{"num_hidden_layers": 17, "hidden_size": 160, "num_attention_heads": 2, "num_key_value_heads": 2, "head_dim": 64, "intermediate_size": 512, "vocab_size": 2048, "hidden_act": "gelu", "norm": "layernorm", "norm_place": "pre", "norm_eps": 1e-05, "positions": "alibi", "qk_norm": false, "attn_scale": 0.125, "bias": "all", "tie_word_embeddings": true, "parallel_block": false, "init": "trunc", "init_std_qkv": 0.0211, "init_std_o": 0.00362, "init_std_up": 0.0211, "init_std_down": 0.00362, "optimizer": "muon_variant", "learning_rate": 0.00846, "lr_mult_down": 1.5, "beta1": 0.95, "lr_head": 0.00881, "max_grad_norm": 2.0, "warmup_steps": 200, "schedule": "wsd", "decay_fraction": 0.949, "decay_shape": "linear", "final_lr_fraction": 0.05, "batch_tokens": [8192, 16384, 24576], "max_seq_len": 512, "doc_mask": false, "train_tokens": 175100000, "max_steps": 10709, "dataset": "wikipedia_en"}
Each number is 128 + 32 x the weight over its row's rms, rounded and kept within 0 to 255. Layers, rows and columns count from 0. The size above them is the row's rms in percent of the matrix's.

# layer 12 MLP down (transposed), 512x160, rms 0.257, rows 372-393, columns 0-159
size [110  99  98  97  94  91  89 112 104  96 106  97 108  93  94 111 101 103 104  99 100  99]
[[ 71 119  98 105 109 180 114 129 160 140 167 152 144 125 112  98 115 107 146 104 130 102 151  97 161 127  71  76 115 119  94  91 122 172 140 165 171 141 138 162 127 179 165 122 109 155 112 102  95 132 126 132 135 161 125 115  88 166 201 134  92 167 156 140 148 202 141 101 122  80 128 121 142 119 181 129  93 150 129 106 171 106  75 161 154  91 154  44 146 166 140 188 127 100 111 171 103 131 117 117 167 121 106 138 118  83  82 107 166 112 154 168 168 159 185  89 137 106 146 110 146 145 134 130 133 147 137 166 133 103 194 133 119 103 156 104  81  40 110 203  93 109  75  89  75 138  94  86 164 188 117  79 121 141 147 144 152 119  72 166]
 [162  70 100 140  85 175 144 128  68 140 136  85 153 170 187 172 205 121 173 156 147 140 123 140 160 154 157 128 123 148 113  98 158 134 151 141  58 129 104 131  61 102 112 151 101 159 167  78 123 161 157 100 120 143 141 102  58 100 154 134 114 133 154 137 130 130 130  88 166 120 120 170 130 110 147  90  93 124 126 144 115  80 141  67 106 115 104 156 168 135  97  86 136 142 145 114 117 129 136  73  94 151 161  84 138 124  87  60 150 104  98 121  87 189 140  95 150 149 126 133 130 111 138 144  45 159 163 157  66 118 170 118 156 154 159 118  94 137 216 156 202 121 115 110 117 117 187 111 101  83 152 110  78 128 110  94 163 147 124 184]
 [177 105  80 137 109 155 116 159 137 206  88 100 157 162 153 147 121 133 112 157 104 152 136 142 150 101 173 197  78 135 162 132 114 149 117 124 112 128  59  96 111 145  78 123  50 154 137 138 115  75  88 158 126 161 130 200  90 157 210  94 169 119  74 120 128 163 180 103 147 114 174 160 146 127 114 134  82  71 132  81 135 143 108 133 104 120 124  88 129 135 158 151 147 114 148 129 154  95 125  81  92 159 116 163 131  69 167 113 104  74 117 128 121 149 145 103 118 136 142 119 151 125 197 189 132  96 122 152  85  61 114  88 113 172 160 182 154 157 165 149 154 152 110  78 130 107 105 121 178 167 114 116 114  93 162 105 124 100  80  70]
 [117 122 175 137 110 137 124  70 120 165 150 159 118 144 105  94  79 116 109 114  95 167 152 117 111 137 130 146 107 121 187 125 136 113  70 155 192  85 137 149 160 166 100 139 140 150 150 141 231 119 144 139  79 125 142  65 115 156 133 110 153 103 127  79 107  88 141 115 143 116 129 120 151 145 175 113 135 126 160 174 135  47  75 134 101 139 152 116 153 111  97  90  65  92 180  87 141  99 104 135 117 155 166 131 127 167 122 120 157 160 112 147 161  79 169  76 185 150 134 137 132 127  88 166 129 154 161 176 115 108 131 154 132 213 127 161 153 123 108  23 121 175 129  77 140 116 179  70  99 144 140 141 101 108  95 183 101  80 153 144]
 [146 150 130  98 153 131 104  26 137 187  35 113 149 106 113 110 139 120  86 137 120 101 170 216 138 124 133 100  95 129 171  99 127 112 163 116 169  86 157  89  60  70 107  83 156 175 160 107 141 134 108 129 117 128 170 166 114  76 161 157 171 123 122 145 132 141 141 143 125 113 154 165 101 100 127  87 103  77  81 136 110 123 181 186 119 133  96 179 101 159 176 107 153 153 142 148 160 154 112 127 191  91 158 142 133 170 124 111 116 161 121  89 104 196 128 184 117  99  97 129  73  96  96 155 158  81 156 169 136 130 144 117 166 138 119  91 139 129 155 117 134 103 163 150 123  70 159 106 116  70 122 165 116 142 135  80 101 184 135 134]
 [123 143 137  75  77  92 136  95 103 107  94  89  54 180 119 134 144 169 202 136 195 156 135 149 164 125  75 139  99 113 155 108 108 193  80 193 132  90 102 106  96 113 168 108 152 122 122 128 143 153 137  74 136 142 157 120 123 132  50  66 130 119  84 132  87 150 166  50 133 148 106 123 116 131 112 159 129 139 121 155 159 136 176 126  96 142 140 118 106 169 142 175 127 104 130 105 102 164 104 162 159 161 159  98 129 138 104 169  97 123 141 127 147 123 133 144 100  80 152 132  72 108 105 170 153 146  92  99 153 119 132 138  87 138 134 124  90 183 128 179 102 157 132 101 113 123 100 125 110 224  95 200 151 210 129 178  99 134  94 158]
 [127  97 110 159 141 141  93 126 177  82 169 188 177 123  75 161 150 131  96 127 116 115 171 106 154 124 119 106 157 125 162 106  33 164 177 157 114 100 139 170  63 166 150 140  97 125 115 148  48 145 149 101  98 100  99 105 134 101 102 107 130 132 144 118 162 128  57  92 158  98 147 131  86 168 117 146  40 165 145 134  65 138  68 170 149 131 123 173 177  77 126 124 150 104  86 183 116 113 148 107 160  87 197 154 155 125  64 127 118 141 123 139 112 109 143 148  77 131 184  95 100 180 140 108 136 128  69 136 177 144 128 113 139 136 130  98 112 119 150 139 138 106 134 144 148 130 135 143 143 131 183 108 145 102 195 161 183 144  92 171]
 [135 125  80  77 155 133 126 129 117 175 153 134 117 183 132 146 106 139  41 154 192 170 131 134  83  99  82 116 167 112 136 100 158 103  93 134 105 140 146 153 124 150  98 108 144  89 124 136 148 146 131  82 122  97 157  76 143 154  70 168 144 131  86  96 140 188 113 176 110 133  92 117 149 147 128 179  97 172 130  88  93 152 189 111 174 138 164 115 158 113  74 157 124 154 144 132 106 171 140 215 150  82 155 113 168 161 116 142 143 117 134 105 110 132 142 135 177 120  64 126 111 174 106 119 108 132  97 118 207 144 133 121 102 133 128 148 129 165  99 106  84 129 134  87  88 169 187  93 119 112  60 119 176 112  85 115  98 192  98  46]
 [131 117 109 116 125 199  90  58 137 100 111 183  99 165 116 170 136  64 120 149 118 129 141 127 127 141 155 121 110  85 150 106 138 126  58  39 183 140 142 105 170 126 141 193 125 140 129 141 107 123 125 171 194 140 142 109  87 162 194 154 124 154 112 112 145 132 154 114 121 105  99 100 133 127 204 141 131 111 178 126 187 124 165 133 118 103 109 101  85 111 106 110 150 105 135  63 128 142 142 180 159  93 152  84 158 125 105 158 149 136 119 131 117 123 180 140 158  93  86 143 186 171 146 134 123 189  75  75 127 106  79 127  68 122 133  65 102 125 152  75 132 149 111 114  96 128 169  87 101 135 114  78 143 102 217  99 133 104  92 113]
 [121 129 149 121 172  90 152 134 164 103 208 142 147 173 135 212 156  79 138 128  95 141 140  88 192 114  61 111 111  84  60 143 125 126 137 133 112 144 188 112 154  71 138 171 142 121 197 171 143 171 100 114 126 123  88 113 117 109 177 147 122 130  77  84 123 128 157 104 131 116 118 114  67 150  97  93 142 119 174 116 141 114 118  91 184  78 101 103 168 153 173 113  96  86 179 105 159  99 161 171 113 168 106 123 164 193 126 138 100 158 118 104 106  66 149 124 138 114  91 167  80 180 121 175 130 128 123 159 113 114 211  52 132 153 134 135 147 133 117 109 113  81  88 109 120 125 142  96 103 163 108 119 102 125 111 115 102 173 147 151]
 [116 145 181 114  42 108  56 143 113 116 139 109  97 147 104 122 103  68 143 119 150 135 145 147 161  95 145 136 130 105 177 119 107 112 123 123  97 111 143 176 114 116 176 140 122 117  91 169 129 177 126 115 118 105 112  95 129 155 136  79  97 114 174 171 129 111 146 166  91 174  98  89 126 129 160 135 108 157 150 197 172  67 201 115  95 127  91 140  95 147 160  99 158 161 143 154 110 116 177 162 165 146 136 151 131 133 119 135 197 132 139  66 109 110 114  59 137 122  98 137 193 153  97 158 147 162 162 109  49 164  74  99 134 182 110 130 129 153 134 181 108 114 165  94 126 128 114 112  73 180  89 167  69 118 102 176 197 120 111 101]
 [112 144  86 160 100 172 159 130 117  98 126 163 134 102 212 146 155 128 156 110  75 175 121 171 101 108 145  86  78  92 158 125 108 132  97 154 140 131 109 131 111 127 120 158 123 155 175 161 120 135 141 114 108 164 139 100 163 121 109 126 155  55 132 137  90 135 202 136 156  86  95  77 138 115 132 136 117 134 173 113 162 118 163 144 155 190 147 157  90 127 189 144 158  77  87 185  73 103 135  47 168 124 112 125 152 161 116 136 198 115  98 131 134 177 116 131 146 129 149  89 117 147 142 209 126 119 105  46 118 117  92  91 160  98 136 163  87 147 179 107  59 138 116 105 107 165 130 151  70 111 161 146 143  97  89 114 142  52 108 135]
 [ 85 131 161 127 181  73 233 152  89 139 110 159 135 137 127 175 113 108 189 120  91 126 137 123 128  79 129 129  95 106 131  90 154 139 109 107 159 135 180 142 151 119  99 164 147 140  77 100 110 114 137 111 141  98 130 136 172 163 115 134 103 127 127 155 152 129 129 150 136 135  79 175 121 112 190 149 165 122 104 115 121 150  57 119 100 131 157 148 119 121 126 144  91 145  98 109 129 115  77 155 149 142  66 100  67  88 118 137 166 119 121 110  89  76 115 134  66 161  83 153 187 188 131 134 115 142 183  98  77  75 153 164 109 134 165  84 205 133 130 195 103 148  86 121 123  98 124 166 134 129 103  96 170  85  67 148 137 132 145 219]
 [ 93 105 141  81 194 120 182 117 104 149 134 137 139 129 130 122  50 105 108 133 109 166 138 136 194  91 134  89 107 208 168 160 152 106 230 165 126 137 116 107 145 134 122 179 165 127 135  67 157 109 155 146 104 123 116  84  93 104 123 119 170 172 121  93  78 151  96 153 191 132 131 122 132 150  89 131 111 122 143 124  85 115 121  61 139 156 150 176 145  71 149  55 126 132  98 124  74 119 131 125 147 133 169 119 122 145 125 129  94 132  88 130 189 114 193 116 127 144 152 116 126 106 147 119 138 143 142 121 134 179 132 126 141 152  97  77 113  54 135 150  70  80 155 123  36 182 151 156 113 106  81 145 138 100 120 165 130 139 180 111]
 [173 125 129  99  96 133 179 151 148  85 148 123  85 116 114 185 123  97  96 188 104 118 105 115 112  93  57 116 165  96 161 147 120  88 137 148 195 104 125 125  89 140 151 134 113 145 155 149 135 120 128 115 111 122 122  78 142 122 137 154 101 117 117 151 122 116 108 132 109 136 134 133 200  73 130 133 107 138 103  65 133 188 114 183 161 161 109  91  74 115 159  70 116 122  37 100  89 125 109 108 116 163 179 164 135 128 158 111 168 162 113 146 129 114 128 120 111 153 223 137 178 122 116 166 133 101 179  99 179  42 116 167  72 147 106 141 141 100 166 124 150 113 187 113  66 121 136 123 111 198 180 156 160 121  68 111  93 112 109 128]
 [192 150 104 113 139 115  84  99 103 125 164 127 127 133 153 137 126 109 112 171  93  81  88 106  67 193  91  83 141 103 127 142 109 116 146 102 106  83 143 109  76 174 144 137 184 168 118 153 190 117 149 139 126 107 133 102 167 105 172 150 128 116 191 174 111  81 150 149 140 127 109 133 137 158  67 152 152 112 157  68 151 139 131  89 126 160  90 159 141  65  65 162 146 139  80 152  96 164 139 131 126  70 153 126  95 184 118 156 109 113 124 138 130 104  65 162 173 105 100 173 109 162  98  92 124 162 118  96 142  79 141 166 162 130 101  91 117  90 148 180 135 154 126 138 190 131  98 195 140 131  91 179  95  96  59 134 163 182 152  98]
 [ 97 146 155 146  90 155 138 174 102 135 149 109 139  95 119 159 158  94 122 193 107  78 106 118 143 101 125 145 106  86 123  87  71 136 148 131 131 120 114 141 196 116 119 160  69 136  70 151 168 174 121 143 108 158  91 132 131 165 140  73 131 168 108 153 163 164 117  87 118 125 127 134 142 121  79 109 152 181 191 112  56  97 100 148  86 146 159 192  99 166 148 109  42 154  88 143 106 153 139 212 129 195 103 148 130 116 146 172 119 110 162 148  75 145 124  95  58  74 179 101 161 133 123  95 140 149  91 121 115 164 122 159 113 156 124  87 175 127 139  78 197 101 117 112 110 141 169  94 157 142  79 162 170 108 128 133 128 107 133 135]
 [121 136 107 135 132 148 121 164 113 147 146 101 128 139 103 105  78 125 187 151 168 186 118 122 145 151 127  42 144 120 163 134 113 164 118  98 113  66 114 118 154 150 174 103 138 106 187 128 129  92 104 149  84  79 119 163  90 108 165 102  81 114 157  67 125 116  97 135 145  56  86 111 167 134 154 158  72 133  90  57  93 176 101 160 140  97 148 153 108 167 131 146 149 169 163 123  97 120  97  97  84 137 129 142 137  49  98 161 154 179 161 172 114 129 136 158 116 112  94 137 136 108 117 115 122 122 168 118 125 112 154 158 177 136 172  98  91 179 143 218  94  63 194 174  86 107 138 128 138 100 163 103  98 166 140 153 104 107 156 184]
 [109 186 182  77 124 111  84 141 164 105 142 126 122 133  87 142 133 115 131 156 110 141 126 127 182 142 104 146  61 123 150 140  92 216 132  68 109  93 101  83 152 122  52  93 200  94 111 127 182 185 138 143 123 174 100  98 162 137 197 115 107 111  88 105 119 106 181 126 146 154 110 142  99 125 136 163 114 124  99 122 100 181  96 193 151 169 144 109 109 141 130 114 120  76 115 148  87 146 154 125 128 142 123 113 171  92 101 150  93 123 121 207  98 132 139  61 166 123 116 143 154 121 168 150 137 144 143 192  75 157 123 159  66 155 100 127  97  81 103  89 132 145  98  68 141 126 154 100 110 127 167 101 176 164 117  74 164 145 100 114]
 [ 97 126 112 124  72 151 141 111 116 139 124 164 118  60 194 110 139 152 140 149 137 184 157 153 120 150 172 153 155 110  85 139 111 132 132 116 129 169 166  81  99  64 182 137 139 100 163 122 154 192 129 140 128 153 132 137 115 110 169 114 124 126 125 118 137 113 125 116  91  86  91 190 113 101 112  93 166 153 130 101 128  98 133 114 100  52 159 154 124  72 114  85 152 126 154 147  93 120 121 121 139 123  85 185 125 119 162  64 173 130 176 121 161  99 153 151 128  62 153 113 131  87 101  93 151   0 154  90 136 145 175 122  94 115 162 138  72 128 113  86 136 185  75 114 118 120 152 150 101 152 131 160 130 161 116 154  91 216 160 142]
 [160 119 144 106  95  59 107 123 135 125 111 125  98  84 105 125  60 160 133 159 154 145 115 123 142 120 122 134  81  86 105 150 128 116  68 201 146 161 145 125 160 107 115  91  69 130 191 115 134 117 189  95 105 119 132 121 144  93 157  47 143 134 144 172 134 157 191 127 129 173 106 120 126 189 127  82 176 117 136 175 100 135 127 123 150  74 110 175  95 115 129  69 139  73 120 109 102 128  71 183 124 128 152 103 115 109  91  81 166 119 194  80 144 126 152 112 178 135 167 157 104 173 117 104 190 113  83 138 150 107 168 147 148 125 147 165 129 133 167 163 118 143  84 103 184 200 146 133  65 154  90 141 141 186 114  97 149 115 138  97]
 [172 194 100 102 129 115  96 170  43 138  72  67 135 114 112  98  75 115 158  88 153 108 130 115  95 110  92 187 170 160 149 125 173 171 148 169 103  93 120 123 126 177 180 119 121 104 152 165 145 127 128  64  67 133 135 116  83 131 157 133 117 146 115 118 163 145 165  76 123 136 127  52 157 118 135 179 145 113  82 127 153 124 115 126  78 110 120 127 141 181 104 111 102 112 196 130 188 141 136  89  99 116 121 154 122 145 148  91 156 151 103  99 134 158  94 157 123 148 141 185 107 126 141 162 137 132 134 117 113 226 158 110  22  99  98  94 150 150 137 125 133 121  60 119 158 120 157 121 157 171 101 111  99  97 124 139 125 179 156 104]]
# layer 12 MLP up, 512x160, rms 0.28, rows 373-393, columns 0-159
size [ 97  94  99  99  99  93 110 101  96  96  95  96 100  97 106  99 102 102 100 101 102]
[[100  92 140 124 132 118 115 111 107 105 160 115 105 117  94 128 124 175 141 128 161 120 133 100 133 104 151 100 176 122 150 184  77 111 118 137 156 109 175 124  86  60 160  79  98 120 104 172 124  53 122 167 129 114 128 165 176 157 136 167 135 139  91 124 191 111 133 174 157  93 121 150 143  87 159 194 129 166 132 128  97 119  90  85 151 115 136  76 102  63 111 138 111 132 103 149 119 128  95 136  91 126 156  88 126  78 119 132 169  89 151 138  97 155  69 118 148  90 153  97 208  95  78 140 165  89 169 165 167 211 109 158 115  88 169 143 174  91 157 111 176 148 168 127 137 101 103 115 162 104 213  64 118 170  98 159 114 109 121 149]
 [150  94 169 116 167  69  96 191 129 183 178 178 154  81 171  45 125 146 180 113 163 111 156 149 135  86  75 132 160 151 172 180 148 145 124 143 104 130  94  74 144 133 121  97  84 163 120 127 114 105 149 194 138 102 103 127 151 144  61 196 104 128 109 141 171 110 172 121  86 123 142 128  59 107 110 105 128 105 117 134 124 118 122 186  97 121 143 125  98 203  96 172 118 142  74 126 100 138 142 127 151 142 156 116 119 168 146 180  93 110  98  95 132  91 103 104 182 104 117  94 144 157  53  67 140 120 174 130 146  97 166 134 109 164 162  73 119 123 116 186 111 164 125 128 117 151 154 134  98  80  84 116 128 132 126 165  78 122 127 115]
 [101 117 118 152 134 178 162  93 153  99  92 144 139 163 103 103 121 164 108  52 101 143 160  94  77 124 119 132  69 180 130 137 116  99 116 182 161 190 119 143 148 116  83 148 144 170 145 100 108  92  91 149 108 120 142 135 166 120 146 141 145 177 178 124 106 120 140 152 119 113 132  80  86 172 130 133 177 128 134 125 125 159  73  84 117 128 125 105 153 128 102 100 122 121  57 194 156  82 130  87  93 101 163 137 207  45 138 182 159 134 116 123 150 180 188 177  66  90 121 141 130 159 152 140 116 134 130  84 113 162  21 158 179  85 104 117 106 133  89  76 148 164 148 113 162 132 163 141 130 184 129 146 134 134 124 135 111 112 130 149]
 [101 160 209 172 142 126 127 159  81 134 125 210 124  69 132 132  75  80 177 224 155 133 104 126 143 133 143 117 114 150 126 131 183  96 178 107 158 133  82  99 122 110 171 143 126  90 136 144 110  95  72 146 201 166 115 162  93 114 126 146 139 110 115 129 110 178  81 178 155 178 146  76 169 102 107 123 132 119 134 139 126 114 143 119 123 159 143 172  65 184 156  98 110  98 100  68  95 100 104 166 158 117 166 147  45 121 144 113 102 116 134 121 123 119 205 137 111 148 118 159 112 167 141 136 158 130  75 141 159 115 162 150 116 141 100  82 125 121 177 104 138 130  84  94 143  74 111  95  83 136  94 114 120 123 144 152 141  71 165 103]
 [155  87 126 100 171 123 150 144 138  93 105 124  76  55 125 125 170 124 151 187 158 142  89  88  85 130  90 154  76 196  94 186 168 152  96 120 111 133 115 149 143 138 126 125 183 140 110 140 171 171 106 136 141 133 128 155 159 118  85 184 118 107 145 103  93 119  79 120 176 155 145 193 151 161 176  79  97 106 145 153  98 165 110 129 143 123 123 170  48 186 142 101  96 131 119 107  85  87 122 128 120 118  88 109 149 108 121 157 158 114 114 118  50 161 154 139 164 128 152 132 204 113 101 194 109  55 118  97 165 153  60 115 161 146 173 182 148 171 109  87  91 132 157 140 156 120 119 141 115 172 122 115 174 109 131 143  88 145 135 113]
 [145 130 126 122  88 125 168 131 169  89 117 159  84 122 140 105  79 104 127 109 158 137  47  83 176 123  95 121 159 148 175 151 154 147  91 159 178 151 144  88 139 127 121 176 186  99 174 167 190  87 155 133  91 145 148 140 183 135  99 116 192 117 114  97 143  97 140 150 144 111 124 105 113  93 108  65 191 107 123 129 162 180 160 112 172  98 158 138 134 114  71  74 136 129 109  90  74 143 115 193  65 129 124 113  97 174 135 159 154 105  71 112 155  93 106 129 164 113 104 120 144  88 131 143 141 103 185 142 123  52 126 146 151 175 102 105 147 146 116 134 126 154 135 138 118 103 164 114 166  87 130 159 105 201 103  62 119 125 184  77]
 [143  89 101 109 152 166 116 111 132 144 115 173 154 105 148 102  94 150 123 103 134  95 186 135 123 141 108  95 107 173 142 124 140  59 161 153 104 146  99 165 158 107 143 121 146 117 149 144 125 124 187 177 179  78 145  98 141 153 123 207 126  22 108 157 179 161 167 134 137  54 138  64 117 179 112 106  98 125 181 146 152 174 119 154 139  98 157 113 121 114  98 105 144  84 109 140 124 137 142 170 108 126 149 187 142 109 103 150  57 108 153  89  86 148 103 131 146 191 165 115 135  78 117 138 207 115 158  81 109 141 124 110  73 125 107  95 111 141 112 117  86 151 106 122 156  98 223 119 164 132 104 120 178  87 114  85  95 143 124 128]
 [101 163 121 164 161 102 142 136 105 141 156 105 113 142  97 125 150  94  78 128  97 126 205 120 122 180 177 148 146 148 135  86 100 141 139 108 118 160 120  70 146 125  73 148 173 179 105 210  66 151  98 180 140 181 122 124 117 116 150 133 108 162  90 135 138 105 123 166 103 133 137 132 129  78 175  98 128 144 127 115 110  96 116 162  90 192 135 108 108 162 106 130 106 115 155  96  52 115  79 139 118  76 102  85 118 146 144 136 147 128 107 126 139 194  37 119 140 144 115 165 121 159 195 151 129 112  83 121 110 168  87 108  96  99  95  94 140 137 144  85 157 148 104 100 209 151 128  99 138 174 164 104 121 227  92 123 155 102 152 107]
 [114 197 141 112 121 122 117 197  89  82 111 122 102  83 124 157 108 133 119 110 164 154 167 185  98 177 173 151 121  91 114 141 129 134 154 130 103 126 110 125 152 176 107  58 175 125 118  70 157 123 131 179 144 104 123 112 178  80 104 139 144 123 120 117  82 180 142 121 177 107 131 150 146 106 126 100 155 131 173 192 114 137 131 118 136 117  59 106  97 120 170 144 128 119  55 160 144  75 130  92 110  32 190 159 130 119  83 119 125 237 141  70 132 139 140 151 155 145 177 122  97  47 155 116 124 110 140 162 164 164 128 126 153 118 112 146 176  82 129 113 112 119 102  76  91 110 153 171 143 125 108 106 122 110 149 125 173 138 142 100]
 [ 98 124 118 166 131 118 168 110 144 157 124  58 124 163  67 137 133 159  82 185  85 149 152  65 151 150 160 125 101 186 106 122  54 111 131 148 178 143  67 116  82 109  96 151 174 131 106 164 141 112 102 106 149 106 103 102 105 108 182 173 126 161 153 152 149 159 215 140 100 104 110  81 136 128 175 143 105  82  72 149 120 128  97 154 133 106 145  75  83 125 155 170 166 128 113 175 153 163  88 147 134 162 164 123  98 115 136 134  93 166 152 123 128 126 177 149  99  97 151 132 105 180  69 155 111 102 123  94 127 124 159  74 128  50 137  96 109 140 136 111 170 183 147 163 110 136 115  87 147 164  99 104 125 102  99 132  70 154 192  89]
 [140  93 123 115 123 133 150 173 103 138 127 143 141 127 155 176 135 136 149 188 135 140  74  97  83 122  82 122 135 199  46  99  84 143  99 183 156 105 108 172  97 112 125  90 134 138 132 114 149 105 140 141 220 140 162 113 110 135  67  88  86 141  90 148 140  78 117 107 130 152 137 159 149 137 126 180  98 100 104 131 147 138  80 162 117 114 127 186  76 157  82 128 186 170 160 140 115  73 164 189 120  74 109  49 101 142 156 147 100 131 123  65 126 125 107 131 124  92 149 176 162 140 123 130 140  94 118 157 171 159 169 179 176 120 114 106 123 150 135  96 139  80 132  92 151 132  93 136 223 145 152 169  93 110 110 169 116 149 119 158]
 [179  66 137 214 185 131 120 113 112 118 133 121 150 145 184 123 121 109 160 107 143 114  95 109 135 127 134 170 164 156 104  77 143 126 136  94  89 136  80 103 173 137 136 119 185 113 144  83 170 172  13 119 165 143 166 131 168 133 128  81 152 152 146  77 173 132 125 106 103 122 149 136 139 129 114 140 108  80 117 124  84  70  97 143 139 111 131  94 118 129 116 167 162 178 111 151 132 115  94 155 195 113 111  97 109 142 188 168 122 149 149 145  90 105  74 128 138 184 125 161 113 125 118  91  76  90 106 105  80 133 189 159 175 106 173  95  95 114 113 138 123 132 160 114  77 169 101 150 170  91  84 179 112 152 154 176 109  86 151  89]
 [131 166 124 152  98  92 140 128 122 120  71 145 187 171  79  89 151 139 143 129 176 114 133  83  87 136 152 148  96 112 174 106  79 109  63  98 148 143 121 135 124  88 118 136  94  77 155 123 154  92  78 129 167 132 123 195 147 146 159  83 116 174 136 139 114  73 133 106 136 167 108 113 118 144 143 160  96 128  76 140 183 203 146  91 146  86 133  80 134 184 102 187 108 136  71  59  90 115 130 153 146 114 111 113 128 155 124 132 110 184 174 177 125 113 118  90 130 142 123 126  95 127  86 152 137  89 157 161 119 176 122 169 178 156  89 120 121 137 144 186 195 147  62 153  98 160 146 131 120 162  68 123 106 193 138 118  80 142  73 142]
 [155 125 115 120  78  79  58 175 163 120 162 126  87 111  57 119 190  62 106 120 142 127 149  96 115 153 143 122 116 149 133 123 120  95 160 144 143 169 133 134  81  99 125 175 156 143  79  92  65 173 179 148 150 159 172 134  73 188 167 126 107 181 122 122 164 136  99 127 180 141 124 136 105  98  95 152 107 152 152 104  57 147 129  98 125 178 166  88 145 130 127 176 112 114  97 176 108 101  95 127 177 183 124 126 108  65 110 113 146 185 153 131 196 100 150 166 149  95 129 149  65 122 110 108  96 112 157 138 131 163 141 102 171 123 148 125 125 135 100 132 160 160 121 140 110  80 115 140  80  73 187 109 129 151 188 112 143  93  70 105]
 [156  79  97  79 106  87  71 138 113 155 163 151 144  76 127 168 115 194 155  97 119 129 136 152  84 128 155 131  79 132 135  91 145 143 192 148 184  79  61 134 116 142 178 121 124 119 147 148 107 103 106 147 146 119 175 171 101  84 121  75  78 118 106 101 169 143  95 120 116 191  88 127  82 133  96 135 119 163 108 179 174 109 115 146 147 121  85 100 184 124  98 124 165 193  83 152 118 139 128  88 157  81 164 145 135 131 123 148  76 136 198 143 146 157  63 126 126  73 108 128 150 142  94 119 158 150 154 143 158 208 151 117 139 104  51 123  99 116 150  80 109 162 170 117 176 101 127  88 168 153 127 173 141 114 162 101 105 110 135 136]
 [104 116  73 167  98 159 135 178 145 156  99  91  87  80 132 107 120 131 118 148 125 131 136 118 104 153 134 107 151 107  98 114 101 156  67 176 145 144 127 160 131 149 115  81 147 145 121 114 120 128 160 219 141 218 157 139 116  79 156 177 133 136 130  87 153 175 173 160  95 139 151 130 105  96 120 159 119 126 112 107 130 110 106 184  92 147 179 122 124 163 152  47 121  92 134 125 133 152  95 170 145 145 127  90 139  65 170 185 125  62 138 159 105 116  95  96 107  50 110 120 124 200 103 157 126 153 128 107 151 130 114 146 147 124 116  79 165 198 106  75 137 186 123 106 158 138 131  61 127 144  73 161  95 155 118 164 177 129 181 102]
 [102 115  45 173 103 134  89 126 119 161 195 129  96  52  91  74 193 111 156 152 100 191 149 152 157 107 126 148 131 134 145 133 108 127 130 150  98 105 102 173  66 102 211 112 166 118 116 156 143  72 159 115 130 142 139 115 153 122  78 178 106  88  84 114 104 134 135  85 170  53 133 114 107 150 149 131 142 158 130 118  79 161  99 146 128 134 134 146 103  80 130 113 127  91 159 142 108 125 156 199 143 140 148 158 127  86 191 167 194 143 112 135 111 108 129 128 126  68 161  88 114  86 150 144 135 125 137 124  75 120 121 197 117 130 111 139  51 130 108 182 133 144 148 138 186  97 119 128 146 139 180 154  91 114 112 133 104  62 156 136]
 [ 91 180 131 191  72 112 168 133 127 190 144 108 112 127 148 120 129 128  92 170 118  97 128 132 130 136 143 123  95 117 100 136  73 124 158 132 187  90  57 127 144 149 105 143 110 117 150 156  94 157  77 149  97 161 177  99 168 153 186  67 106 179 128 189 139 122 157 117 128 125 194 124  73 134 191 153  50 134 193  77 143  88  77 161 143  90 149 109 142 121 134  87 164  97 143 197 112 142 117 107 146 158 119  69 145 136  89  91 114  86 117 118 109 131 102 128 148 132 112 132  90 108  83  99 121  88  87 120 110 141  95 132 155  92 157 185 100 127 157 133  92 144 130 160 165 101 119 103 168 168 104  86  90 129 132 164 169  96 200 117]
 [ 98 116  92 180 103 119 144  73  88 112 123 171 125 105  94 166 143 101 103 131 134 164 121 110 142 117 142 154 167 143 129 174 151 148 121  96 172 130  97 138 118 147 119 121  98  86 130 123 153  71  87 218 158  25 105  83 120 165 162 160 110 145 101  86 124 106 136 130 129 111 160 138 146 146 152 105 123 123 105  84 112 104 167 155 130 174 107  66  96  90 127 176 142 141 182  89 139 146 140 139 142 157 110 134  97  96 110 200 129 127 158  91 139 109 143  94  87 158  97 129 167 140 151 109 168 130  92 116  89 172  89 189 181 139  96 169 131 104 127  71 118 167 129  89 124 165 109 185  75 158 135 179 213 158 114 130  50 130 130  89]
 [ 64  77 176  79 165 154 146  83 157 192 189  93 113 169 115 154 152 101 108 158  78 184 109 122 159 147 142 114 202 141  93 125  88 115 158 107 115 103 127  97 108  98  94 101 122 148 146 144  96 152 135 141 211 129 142 189  48  82 159 105  91 127 118  90 134 112 122 124 137 135 163 142 128 161 164 167 138 131 109 127 109 132 114 161 139 132 163 161 153 127  58 118 126 125 102  78 128 110 113 115  73  93 141 144 198 189 107 113  82 143  99 119 114  66  81 104 125 101 121 127 122 124 148 142 151 119 127 138 117 160 152  35 143 115 116 179 148 184 111  96 154  83 149 148 113 115 118 177 200 157 115  89  93 132  99 134 119 138 185 121]
 [ 80 105 121 137 118  90 147  91  78 134 178 163 152 149 103 150  93 212 107 160 121  98 167 113 105 117 133 135 135 186 123 115 116 178 139 178 109 148 107 118 159 112 184 145 142 104  89 175 125 183 123 110 120 129 182 130 120 167  84 124 160 110  96 104  53 175 109 138 177 147  73 145 170 101  96 169 138  80 162 111 129 140  94 164 122 162 126 189 119 171  97 135  90 187 113 141 126 178 154 122 101 132  89  74 153 123  85 121 130 117 102 150 118 116  54  97 159 160 173 120 154 110  97 137  64 112  74  79 117  87 150 183 111 171 135 138  95  97 163 125 141 146  61 105 158 149 134 119 115 102 144 142 199 153 145 142  75 134 145  96]]